Weights of a small transformer language model.
Size: 3 heads of 64, MLP 512 SwiGLU, vocabulary 4096.
Architecture: rotary positions, untied embeddings.
Training: a variant of Muon for these matrices, 435M tokens, 3315 steps.
Each number is 500 + 25 x the weight over its row's rms, rounded and kept within 0 to 999. Layers, rows and columns count from 0. Numbers have three digits each. The size before them is the row's rms in percent of the matrix's.

# layer 4 MLP gate, 512x192, rms 0.136, rows 471-511, columns 96-191
103:445489473489471488522500483464455546507486534532498480495511483483543509491525529494485475511410533476506486512466539521454502511516506511481468492512498519553499497497498482496516544522496510487507483469496455482490506495534496519503489531522504513538520498520499488504526468507466495499
101:553528552495465500484519564492485448507522534482506494488493487504482471502495513511442467549518492491473522527503482494488513507486527481499508490527460547496475486511475499501499521462519524557510517483548498461523505476489489476488533484518530574523493470508509546518508503510518497498
096:519455525534476500551510507520500509475473498499467493525461477490483502504533478497520489508506478536465474478499485482535503485485549489528542534502512469475452487513527506507495526471496497468513495502500448532512468501511524476457512468513499487521495510473480483550486466545449556519
099:503501493530522492537503494521499504496502518468493489484470449494467540529490519525521509461460492465516497470515524542535467535510495505533492455474483498544489475510466473520496524537503484477474482505510476483483473471473510528516457499485485497534503515484502527507556492537528457491
099:494478496518561498542490518486488526450487521510524494490465486501535519488474485505505476508498499468520492475502502510504493488484501486467530485542542489530498502476475511501512505477480510537481491516500480516517475488519499444494526503501518507512508512498546480521519561519515519517
099:462502478501473498511492480489471464493573499478488478489492468494454506496538490482513522477485448477531534466461520485510531480488486463444487505493566523493475534548523520543519520524500510524494468509481473466498508541479474500467497480459490517523494486520506505486479504477519507475
108:502534487471547483553535489538498473499508491503496452528506560496495482506504484473508517530485501502502519507526473540539494483489476469515497510482498491533484485489461484492445522452494522508534468488486477529529508470499455488439497504487478540502477471524518537502473486520457486492
106:482496484485528543499524504548492512526527514489493529536513527488519519470507516501471510483510517477478497516473496499509501496501454518528529526518468535477475491501526502465476508484519539453467488496456457526456545510512510481495558531506529480514539531528481474526474502524525499520
101:508493522482505517462503478533511460527515497562507527487516468514475535488485522514520470493548509511537504499511486517549480526493501541467494479510468523481485502492490497492524527506477555494533443501529534498469552513496511504515485519537468518500491473510522505538519506539513505496
094:485519491486501495498493517525547519472509491531508487475476450466493493446467479468552508489489507465483499536544514500495515506492532461540498488501533519505531503485491506481491497500517481470498445480471490503506508452508508505539454521484481513462447484480479497516516489506540514496
096:463498485485492512488449524535507475480499465484506486479528490545519532550468515473517527498531507465471490533524474516493512458509492481526479558517535504511492486481519477477493493515494502493496490551477511486468476468536488540514491505455525502495513502473502490484500480491478507470
090:522492513472475535520445500511472501482489524522498521529459532496514542523514485478497543433522494497505462467521524517521446454483485468512443505488501467544499464523536484461511518483488482492517498513522509545537510501519463500483458503493535505492498507545523479483485525498495474465
092:494484504522483469483506497518531488505461541508472500524501457471529514551556497512462489480490489553473508504509482470516532555529493489471479520499459540480479531506501530520461452515512503518509470510470489474491535510492475495506557518497494497455474529531499498518517492461436497548
107:510475496517472454514525481536504506527525519454471466482464486502503471545464505497510515481495522534500545498517485458496514498546485473543511508484520462515545494508492505559488559510486488538531482524480507464522534501496514527493473468488494542542506521477493543483485509477497458514
101:555497529518521487485483462510500481521519422492490543457524524474471474476523505518497474499491507505527530563527474503506510491502554488514472490462467459470483463520491563514497500483522488538516522484517478519521516521518496507469507491485480498470484517492505464490491462526506542530
096:472488480507541498483518529511541527490508504523528481499498491463483505495554453484542503496482488525497457538532522529468501535492464515483514466523507473494486477516504503518524516482510515508484521509457469491488535502540481511506513446499451550449529498513517477513495475458482474455
098:463496529492524544495495501508488537493466481474460549460489534453491540498536472490535483476495480451515489514478500500549529518510521454513488532495507481463510499510452504538470530491469513475511493484503521503512489509483484487516468478493488451501511461482507472474494497540480509505
102:526508472476539482490504473494470523489490500503499473464480482524500489515520488447496490517507482523496499489516491460483506482478514507478476506508482526480465493423507491481502518470421497546515468511495459497510498523508490500521534498510484469518485490481501528472490520526496481540
097:495522524469528506495528452474487498537499483512518538518538507525495517471514494506504491564525472521480468455498465508471526541431499474515542516542544475524463494486511520487489485498499507503532499496483510474497487539478503546519481481525471509499487530536482515529545504536494484513
103:530476497487494494488482486484497460480479539498555482473469496520439506441501465491528532486482488515492484476499497496477495477457450545551465475521499508530501523483498438517461512510507519517489479495513505494492488471500520464499527466500509485494503513530470534487539533453492491480
094:515497473517512524487474511557543525471502459495483530516444493473482481533472511503480495498517485522551525464499482487519468461488503504504483489479538505471508459499475504495512590509496519516489470521522486503509478511515504510553461515484520488519486469457440572517509532526524534468
113:546510481508506559484513513477514486487482512517499505545516470522516539513504515520522488469502476485524458499494520474499497481466490496479518535499513492532487521479493488482504558459486478485495465447503478444479490514499498500516480470525520508505468510476564508563481500491491529506
100:518508514488556508505532532521484489497505537500498478525509504512513528486494472484489539492510503500493510515494537478525516529505509505515495513512487481512486459482479544467531526493528518538460496539484488468493495483465496549480492473453467501519482528530481503515518498486512473511
105:484511478494520490514508550454491519497470523513487478488476505537516547481490492498493510515495507492475493513479481484508457539470487489487439518480491505475535480528530488516480514525438502479537524476465467475474489525534530457565479498507533501468511466471562500511460467504503489515
106:474490466482484497507525482477485477508512481466538496485501480506465522500491508518507483463479514491524510530456482538464488480471519527485451510469506502515459520496460557456454469462478476554526506484477492538455471444529535494514488504487469526473486506482540494549515459490495516476
100:489546522521546499554503457514525499516504502512508511484522495488445474555495453523439544459527522482521555542474493474502473461531522473547495504507488441521485523500484517495521472533523537529495472461497504433539512538512500508540510473496497513497496463480502496534462515482495508507
106:479516490468473508468511472475539503532552496469514507528476510526518501477479475534457488512441553497480525497519494512493505524493485531496473468551505505487497478459524451456524476523504513461475500484495474478499496514496454502499522449545450464488510503529502475483494487487473518489
092:494529504542542484506504459473489518454519483497540518500484488500526503497528531464494446491506516453524509505501481476473503472509527471461497501508499530462511506486508492506488513489483525530494469501547490495479505502510535517497493479499427504518475518465493429490490493504504491495
103:459508520482490461520525511511520494501514486538519516476483502491531488522504517503498511498499454457489487457526520508546502479534492517458475466523502495521490496453482528515503462480503521493516463519461487503490467527505511487474451497506497497507501467493496536495490563515489478530
100:506536520492541535559496541528509492518456496498482486500477529490533502522482501516471495479530476505503530472461504512515514468514457472466536469486487561543548527445516465521469484483471527502512516518451521483492480468429487536516491485470512505448501507488535478536496497523497507521
091:506473536470503489526507508488486508505504490513497513557501487499495523560521498465491500492523503463496466515492489515463499509477523503489460479488525478523518509497513486487503552495519512463519467451481476468485456478528505470533448498482521534503532495513502499553501528486506512449
098:472513523480521509484516508483491481509526502503483493483508492504547530510445506513480522475515529524519505550440486478561466488515473501510511533499504481513484502512500508465466463473539512524499442492494501497490519499531492495499529514494520491520482529479505497478498536528477501482
107:523518516504514491516495499501532529480524482513490454507498504498531536476499453493535467466489497482491488499485488515531529450474504526500466494496427505493475481485496520550483503518510545437545495466498474474446495495476465473558512492500520515490502528496517520484489505496551485492
108:492486479536496450535504557478494480508491485499525515513472458498506552498489523494547502515482507523545488531491492502543440518481512477473528447462521529475491481524483474527515502490518502516502503492519507492510516507511556413500524518485527503516507505481520501533529491500498499494
101:574522485507490512489493506498485514497480482465514504480514521494479479503529468444554471545504523545495516502526525524478522489506496503532514540524497446514502464424507585478542467492471508476479520499497485421469485530469498481481509495537523505471500483523535483553551490487540501468
095:503503495483485556532505477529540508530507541528494496535490462553485456517489485539476494513498488477521525514472518525481509454476465504472492473467463495546481530528495499494508497495437463491513510481509488523559533567454486530502483518531478500485519460499511468485525523508508492509
099:491470510500518499521455517535503514503490473506489478537498534552489532484491508518484508450535463452505498512486473505484484474490499531503505502495467529519507522500501509497512491509478521481469526498475539514500490498493522509493496525443484511518509522535514456511523518541490515481
092:482511503516540472518510501503475544468499456483519525475517514461493529516494456450519487488502518519499451502458505451500509483538533464501494498461494491542529493501507524486489511524519466459555498530514514495518503457504516459479472532472492500497489483487492486456508488479487500538
099:505484504537495486459521494554518506511509527477502488520502471489519501488482465498517492550488509481523490487522500522491502492489533505506519495454535471520487534533459520442506458472489528515478483506468490476523471462490488472481509527465446490479499499511501495480466457449492483513
097:486545527504503505498489523510493499481493480494510532506487519486504513515510487474557552529520468517526515489503464498520542495528482491534533478524513498501476452471490509473486507504489501496485521489525523512484497510525470506563519509489505534512474490510536514523494487504535482595
099:516489510493502455507459453490520487556481536473487457550462505493527500478505474495508513456490454458511450479495477484564511539476497422520527528510506474471476492518492522514468472540470488486500502492477508507530493489538519502493503489515474502524514477478491492487473495461502502519
# layer 4 MLP up, 512x192, rms 0.138, rows 471-511, columns 96-191
100:544504529525489514488520522511490504451458504498504477524530488545509505542512479534533533490512482499476543473486492485495517492458495492464502512543504489491469459473517512513517483501537499490501484508556459494494543468485466494533532501486513521495505491509482518496513481487475494517
101:429474511520499522526537486509498493503523506503497529519527522480496481503491528567498487512520501468520469488443459498473520491490484531535542461543511489490462540484505498517524533503507553494558503524500520466484492489500520526528539523533520505474504482488513484470496507500459455515
096:500518526524495514489513498528525500523556542509484480529516521493479515516486498504464487507474488487508523515485522501473474514498492498520480470510455542542488497490504493529480505504522545548503493525532514525536490506502506505530488490506476534454468511510507468461540460485517468482
098:477505526492506549492447508450470510503484516484482474508482535516501532451444489527447527507501511522511525522496477477511521538512520508504512514495508537505507529514506476482460474508474530486497528473520503523489456478470485521497521500536506546516478503517516477480485510476461496504
095:504473506506485536496515510526523540485565495484502499491487514459500523491467516519503447526495519454499461479484485527485518468523452479488506456512468443554523513478481521470529487479473504488480472510533467432543524518436496528511522517482480481471473480495482478499509497529470550549
101:485523511502476517496542487480528442500511473458512529478495503513476521557505484478489532474529451483481503512536492498523495542509495495493510495507525473458485548534484480506465506527493528528494525491501474518452456472510433487471488520498469491523497472506529548481493486493501518462
107:511521507505489473469491494506503441507483486566510484467522524471534508515509544478478523455512533527495481501488512512455524525527487475508535514521485487533520522525525530461527498515533501476501541490506492521478492473543500463499527494497504525523480487520502518495506467492484520477
105:487509484488489508534487464505455428510498486535514496492506545491467547491532489526523533513581481459498530503493530530520493522522507534517511473527507467508515514523528524506523529490547495462458501537507490484492546525524488468505522510535510465507485516499505482474497521478464523474
105:486499453481473493485512451540484495518479484524504488479489444503449484508503478475500489500507499528511434499433563509506536452504480515476459508494475530503522495477515524520512504491513564504529491512507520561510527483513489506502450490503512538524468461497514467502493505492452520501
102:511478516487491483456511492540532479484496489487496526495466541454482527466503506527498570490463457453485519512563473515515521501516498444476497486477503541482509481572473474527513513488518549478484559462516484468523512490540481517536505517519471508519492524443519497541536505542492542538
109:486575528474524498548526493428479467544506526539486510495497487476477504501499550493483492476493540511514489510558493506492483483510514509464493469493505523532494508513523475528473540503488446503488507471503534471514552504490501503480502502510469511462470499516511479469465552460519483500
096:517562484505508480521419528522520467504498515479518495514501427499501470481494543490522517465485491461480510518508474500547495514507518499487554513479497490496491514491489513526466482494437503502482548538515502508503500490518459499535477491508469509488489459512498471516556494492506527458
103:482485549478515487504492445508504515509507527479519502496474531484509521484478475502538533484472481525479518487426502458549518501488455521496461446509517534449478516501500501452524465476475486522494499510489548509529472522528549524475491507522493489469475492524499554536471481526505503495
103:508523489482471481466515471492475484499540470480544539520499535484524482548519541550498514469521504478505492506521504539496511512494519473486487500503472477487524525478506506511523513534482480445548530481493491534479497496495494512508534559483491519490566451495507501487452521558476480493
099:512502489512509490504531528468488470511482503505536481534465499482496484520447487511551480514475497529483537507492500511510496523527486496493522507511501557550548459516512505488488502483531503519462493474521449537455484494494513508491493535506481524506463495489543525481461508518510502519
097:509503476474492493443509513500516470473499493446518514518478499505522489433519490536512537530506525476541483528459492460489514453507500501482490503509494479465519483501505485496509442494507498496505522507477466510505506523498475529511514539449480489520510535465440563471463519475498516499
098:506499497477506502540560486485540466516484515513465462505450490549498487472477515477507525513506501542485529487464483534482492505483472488492506502471511489492443524501499521526514478537467549498498438518497487472486518461495485516474493493486500502524494500446519527530499487483539500500
104:480489469468519515481483479512495513519569485515537508471469520579525482504510505475517507476489537532460498504497479517491475494507518495493517500505535505497474485526472475544501525488455497501471508510512463505495493537545549507471451471506489489518476531465490463511467519501497513496
106:507470477460470555495509505496469496470513508507500495516503467510491486498512461520475505477516526495484442453502513498507497466509543479523459514500474502521519481516506460489540515482524487494475516491524537473471449482523512473541489475505501471501520487513491506482539450525486504495
100:459497480450485475518523516475470504486472510458449528537537524479502505518493491516509485472498479491471495532476496523464504531519492484525541492490468534503463499501465509485464510501457526465498461467513481553552491494528493510437491498445524502489499440520476493515509523508502525469
099:463490467531525517504474487510502481482475500513500522490434458531520469496472474528519506525543468480450512493517493511558497500467490517501438486538486524491501523496473539457500532507524517456525505540546533530512498491528533507547507472497505493524526487485513523508529482505507518539
108:523519576495491510521496496522478511476513487495475515491497558477511488501494500496445499505501489488466476441507451521530486473525523534513496521498495537531493459500519493541524515498525446520521494490477487501510478519527454497498514540492504541499475469506474496508554518467511458543
098:495472505499512537452498489549513531475541533517490516512527510536521507466519503492526498483496532459488520471508482477461506499492497476515503517510466495480470430501527518501505441453490513521507490568527485513494485482489494514478495453520487472521495513479515522548488508463472486487
106:529527492489516517521481505524485497481436467513495467532500509507503533499439465535462517480523520520489461549539519500452481527490500478491486487498486490471480488555483491529475561547513452491499514551466495483499501502484487507511516492510491489497477526514557513483491470512540455467
104:527514496536490491509510526485480520533478509530514517458485501485500502503538539458502519517533503523490525462555512506524462519513501495477520524515495490476468519489538480516479541461505493511534509467448494502525489515522481509482509506497547438515478548512514537518505499483517476497
102:470459489514498446491519532540448497507467535499510495474487479486459492504503515469486437495477478530541475499511480528497491493501475473506474524534535492452483502540454528515495525508529498488548452484530453491472469477469484534463510503467537524519479530496469531486500504503490445543
095:487487552486480545466481516514488549505529486550529485546513482504495456508468490490494477516479481490461508486428502483510513490475501490496481494479518478460483535425485464494444506460496554463512505485494475518513486527482489497472488486526510493542480495493510473462498505454518470502
097:501465490492572491509508509529512499502489513470496481561455484495456513504461510484483540515502451543521490517480462481487482511455446518530529456484571467493503528505500491495496510499510485487501494517494500464463527504524514489521510478517533498534510510534482490516482546475475511491
098:478497451504499476519564473500522506470528479511508520511494497542498493502507506478483489492446524452525522507478507535498488500481512494464512527516520484524519516498470489523496498498517474492472476488457476499528551528478504527496519483515479527486477453489490486524476515548511545461
094:476448496478493480463492480537517536429483528507466541512500501521513482477475500509515442510450521504493488452520472493497501527491486476477521523528512504508519483519489482513507489520511518507473474486487524507519497499482495522519487458470488509508484499542518490516510482518466497460
091:480523503524526504514473471473492470495453518500528508491517521488475461472474513535510492503498451456518498494563505528491502493526489521487566522486526526497499470487498516525468484499547482482488489535502491532511490500493476479478544429486483544528521491458504520467526499517495528480
099:471487476503465490495491526535485450481534499535527482524499547497526537525499477539545515496534511511518510518487468531518501544491478528498491543504494524461472493503494544527478501484519508492514497509502476518437494498494491524522511451520500511477485510533506517482521524544547455531
101:485532522535489515524495474436525499481536455522470498539487495464539517546490467457479510505516495520514477513566482506508528530541499534465479529498509535522500456509501546502501528502471529512470481487509497534474458528496531497508522488470552482529453528475460497468508490501483509486
100:464515546489513540482563455539500508469507525510482551508498511529506531464481522474475522472501514507487496496465512425513505517464529494493501489481512518493530495460507512500510508500482496522482481504522559472486474512524517515465531488540551469492524516515490519532525520500497441477
100:485523473502483527525502488478515551517531485533495492492533492491515526518469524457482558496490499556473468467484495457495500502464473513476534547491516559527498562498506527483534507470492492536492516454487493510492500523454486498562522492527491517541496498479519514540493518503523491561
095:513501488460497521478501502505491525528508473524473477456515525441517504529499481440472479498535462484480479512519478484565478533501494465497515509530493553493496528513519502489496506510510507511480446486461528498488506493439522477477529430569522512512542504510514512547531525505486496531
089:498488458486466486483507494513534539503510489525507517470483515501502492533487502526518499479463562450465509502509519469553506527515476520488506536540493518463488465484508481501451493539548495499490506495477454499498527470495472516476467485498481483460542470492503536485499498491546507537
099:479502547457523527520515528532462488521578480511532509472487483498500510507502529476524502505478519493527484493510510497490533525502501528465499526578459500537534485517480465482523564507497490466507497493502499513495493546530526532489515485507507527526491556528472498523520528444506542508
099:490544536529510485506484499522462537522485456484499479527485492525490486523518480504474482490496570511536496506483546474480543510462516525510514522493474490469494482498486548531540511537499503554467485543531520506495519508526496494486471487514465527473465467545535491523528497510497492496
099:509495467538450541526514545510471551466521525538483486468478501497478513444494495522520508494531546508522480493460494519485489507470471515534475492540477475478526465505456488500472462522469515499504542496485474544502495457491522541482501490482435487518506483523533519482470488476498488486
099:541527475512509462492484453517479501482508485498471521503466475538534505479440555475511499495491560524502487471469524495498490493499537492513532487493475487515484540486513510516478506465488437520476472489520539544486542553540476556472494494502505488526518495511486492482507494510562471523
# layer 4 MLP down (transposed), 512x192, rms 0.074, rows 471-511, columns 96-191
102:497451517497476486472489494514479540513527519490485518470480509444481454524524450498450480519473450463451513499520510507484478457528479517482545503524485466484524486524502526505517483507505504505485510478559506505499491533522496520470464510475500503499465506488506520470542553513519494475
092:547543476493542470505521535514484495529488505524518473499519483491532502497522510523527480517514493460526469494488519552462454542476501539483512492487472506517456483463494516511465512533482494539525467508520503496501501484448512518479537451472536503485464482529538510470520498531488473505
096:493473449462486482474492490541509483514474512528507527497492488456486506503523508503538509487514469484448499522524514518527504519500505493482537472524522485523490493480479518514508502530511460502509492445401527445546463489538480492474518513492508511494535554489530515539500479492518523457
099:490504530519563493488540541486519481494533458527480489523493498490497476483546444511504514531524497506502493550493484469517483526491488467516494524497535510517472495493481498465468458506521496503497489526559482460487518480512500535512500504510439517479477563464540521520494495537479464471
096:477471527474484433476491499496469473503500466546482514499516525539508482507507535503522534525460514525514460497519470523512481505431519504483504543478555500505488507516449505490543500536500480470530519497492473544480484480501485513517522450500513522513486497506481490534532484488502505484
103:514484488518477498546505515483509479520488503494445483514521543504484471481547510508484519505526538526503476468497493486526516479511466543489558510522554507529497473427523492507516455467501507453481503504478494522495498539552496497499459538500496469488532508491510513524484501490523527494
103:484500493508542501515501487517529494542478486484511504519507503511532469460507511478532508536464467526508485535515550478446513491560543552474481501527462518468502512504487472534498490485494503434505502528480520502492492540494503491492538474491512497478497482506530484512493509492474497481
106:539515509536522471552460554488466485486499517495487502515507487504535483504502498494541497481484539528484520468468461444533560498471518502458455492512495490511517490506455494499534497527498492489496501503522489492462497493445479493485463527455488474581513482470476476507507475515517530532
101:481518493486466463534492526498533519525469501510533507539462523507514499459514566509490521496521552499497503480470486458461528516544515517541496537518527477520477561502522505498492490518508482479525500505500494484479497449476481478554483491519503460535483528526473488502515463494479481520
096:483487491523493518536501502493467485506507517509488510496476491528502497499486488497484520496536542509507479511464518533485500489506452508488499376538487459479438528478494470516513464479512481525475512539503481479528510490472523509483539502481491480518455494519493494506455483475505457498
102:509534515487492476487489459538529465457497490515460487514532526510548505513517489479442507472496470487485505523462529516525486530505534478513506526467534543508505483474456484497518494541528501504490558514543494525490524499526479467507541470487505492497523523462522479526473489491502490482
097:520496507449520480519505522499464521520462480463528526527490493505540499518470513476542540519486488509483486495495484471456515527537487489498520484548523473524521497550486469507472535516517506542525519510493490497496486515442528496477513547489488492495491464537480515529496476484470542479
110:519483532475507496514476452463486496531476470536489508503527530504448496520501504505522480464490555508554525455501506481499485529499505508481528472488474494540491474476524500436510493504529526480484529528527516528540504499494463479470497512487504473472479485509477500466519534501437503498
098:478519451495511540482526474425517519476531473534510454507461503459527490448544479492516530528518497506515472464481513522486466453487495498529492532497550523515492516502488497520508468478481516497494482505536501487525488521507510515524474501500521520507550496518479481486499484495532494462
098:485465466494491470534533490520506526449475523508478503484467533518530488427553483472499464515529470478453519494488511486494485468546485460521482497511517521500478544549532503538507471482505509517486506489544513473468504501438449483551480528534475505524507507491497514494485469502450472495
100:529526523497506501438464519504478499508531552444479498532477524466518517515514490542483506487550493511455500447501486526513513496504478540486537532517497489499507483495521512486520519448483512531485521521533514505552471459481537508488490467527472515479489494508460474483486488543470457501
102:466450454512451559457507493493491528508475486482528464500527497522495517500484486509512497506504513480534488536480518516518548489505503448523509515515475501471537501486505551507502506510505483499516535510494517544481518495509523472484500535480499479516530470469514471536537503424488518520
098:467555480491523529484477466478540448489510472507491520494467523523509536488543505487492476489508518509474501505486496514544492454484520523513503474573454515471521491527494478505508461518489527517518460494476504490568459496519465493500467504518513476504459539544529494459485514524505503539
109:497494487468507498515476480489519527469490527496524483499540489492439424526485449519520492493508495494434486535504500485499541517501497524509552544505452530514496499468502503494538434509515459478531469493499491514526507504524501514483477484500532524491500499497469523480480519470468453543
103:484532469461506487504490541509484483510510537510499481502479548515510514499499485480543516469549560496497479516440472509544513516508453492489482486513498522524539450505504502498518502465499483505460501465492473511483515524474483507519478529443522530482540512506514498523502470481485500488
095:492458465480503478496519464559456468524502497491461462488479523507513485496526480492491512545502513501487499467505539453509480499482525490476533505521475480563511501512551476518512519476524486501443511527475462502492516449488485492498552515531504506503471480509509498483497424516526496495
101:478514509486513468497501466500502472485468503462531515514467472513514442498496525496515522523423505488519458514501496515462454500448511511484513510489468493517492493479496486489476505489528487480519506488511470467518462536507488487508544517498519502511467508522537442517501489513467509486
101:517449506503470534525475508500443477501522517506504479463460470501487447473456530502506544530485501490491533469531503516508466501474498507465491503479491487500548511465470492509461493506553455509512531502511491520504473518520501505491485478504494504442452515494480478472476515491481507521
108:525471474507512530497479495484534494464492521503469461499501495518479469489494504472514509477466484481488523508509504484481475503464476531499486503509505494493544518487477539540482515503515475542462499531505532468465488482468488451482500501505513532538489448455508438482485560478507511521
107:504497489568521499526536491506488532527476501536504490468499500526502485487479557470508489501468503510491469470512490505487534498501446523508497522510494492506484490480475499538530517522469510474500499501526490555469503487493509484518475516434513470541475502490489537470476487529439459484
099:498480520507483483499510548488481533514498484509504522453515492498528443481499478519493507507442506517518475515501506507512450494488540535515529516452449481492475515491483500515550508501490472512511476512539526487536516489448468482509497493513514515488471500520521543480491537513512496489
097:443507521443504497519484474501520499480477508443467494448473513467450444493520516489520538530473483526520510463487545514493550524465556550516529459523489526509477469514500478532555515507558518521481495506494482459535495514486477489506502535473485508536498496459475490491496506531479521518
094:479493483546516484492495503513474487500501505498464524500492531494540459441516544491481476494471448497459501528499491545494495509550516505512475556496514520483473498535513537506501510473534463492503501472514519496476460485481462489480489491491484484451537460513504536497496486507510455478
102:487494489450457455470509524470494458528465499488491479537514499479454500474507462516542527465534547487485483504482506467510519499576474465491470520465522501510478465514505504517463490502491522513525483504509472527515491523532527449552481508524481489539519487512490506505519522520514504536
092:479483539505475523503517492471490515495477467503504480479503469538440481539499509488523508508515485491466544543466507489533502529481482543477530490474464497534529497480465477519520432459508497464507508504472532499467490490521524472512497450497530529521486469433512485469485561528552483485
098:485478540447483483538472547527529511551506495465483525493470491503502516483502484470511485513508485496507479468458444494507512547509510501501470507554472474518491533509534527520508539504457513483505498474516519485532514497475519493538451502464494480474452474545514536511502488485483459489
097:509520473509530494475527488491491519535513501503500500495490480505479483465509527525472526480479459533526551469518515516539505481474524475486521485489457522504536488487513542567525446526509482479489496486475509481534509476501503470493479481496466472454472515480470478501491540488524473515
103:478510461446458447522545536483503500516508485491526465468489505490505504481488543534481494465554526479517527549474487486519493551491481477521510519531533447518521538492508487479508472533492497495508565567516504472498473512500523498443489513466510486501504497500524491526504472457518500492
100:480490488499489507504496540478518458508503494508494502501456488519482465508489514499514506516534471530507527520517477517488485480486482476471515467494461512494451455539484497497491549481502520491499501492513537542487519488458499490479513500505477513512488524462529510515491507518500492508
101:486474527488523568522442502462482532496498496526444434542506505465483462507487488474528513469530469472515501492525530532500493483526507496493489475493475496499526491521520537459516515503501520505549478475504500493515492482472467488533512481508522488515462519491489515467469509475505454471
098:482455515544557491503524506505513479496497496505506556576463508517552505488519508535498486484480491501490463509469473451491484503539518498503505518500548496489504521507511476501526488460528497480493555467480471494492487513525444485545501488469510510495523471536513526496486493527440486460
097:490500487485507474467453513468500532526508530489536434481521489420507518515452518483492483504507477526475485515504537484493496513467515446491471529483489467499484501504486503506502485492499485492568483510521527518499553455515503544509507513504519515464500526516496544516530509478462526554
099:507501487473494526485487461499543516510476487524488500452504506472460479517480522540493536490512495543498506500535510525471483491512482470511460525449491523496485481495454566522495445493506468523477508508525477511490527468495543539473528463475508516496491522500480501501492516526527456522
100:485496489478528522546487497539521525544484540488480517492532511493511495511491475510529563499492500504506444522525508517463491503486442481516493472462516532503454523505485490501523490513475508483512521521485502529522487531471490524528507519478520548508512508454496482526502508480533485513
102:515488538490483496505522503527531523525492505511497473555564530489507469518492508471484473510524517467477540541505503468485477468498525503504486472507529515512476505525499514504521497476477504532531539464534503508507515473470531481486524505513537501513481446463498476491499526462514494456
102:482484540514491477504494471446466522501484492494507512469472519464482537439444497484468506493532485468524471507477557484522526524526492489490499445542501536488525545527484509485512492504457528506479523499505525518489505486497511496540469522481523549486493490501486518484519490500507511532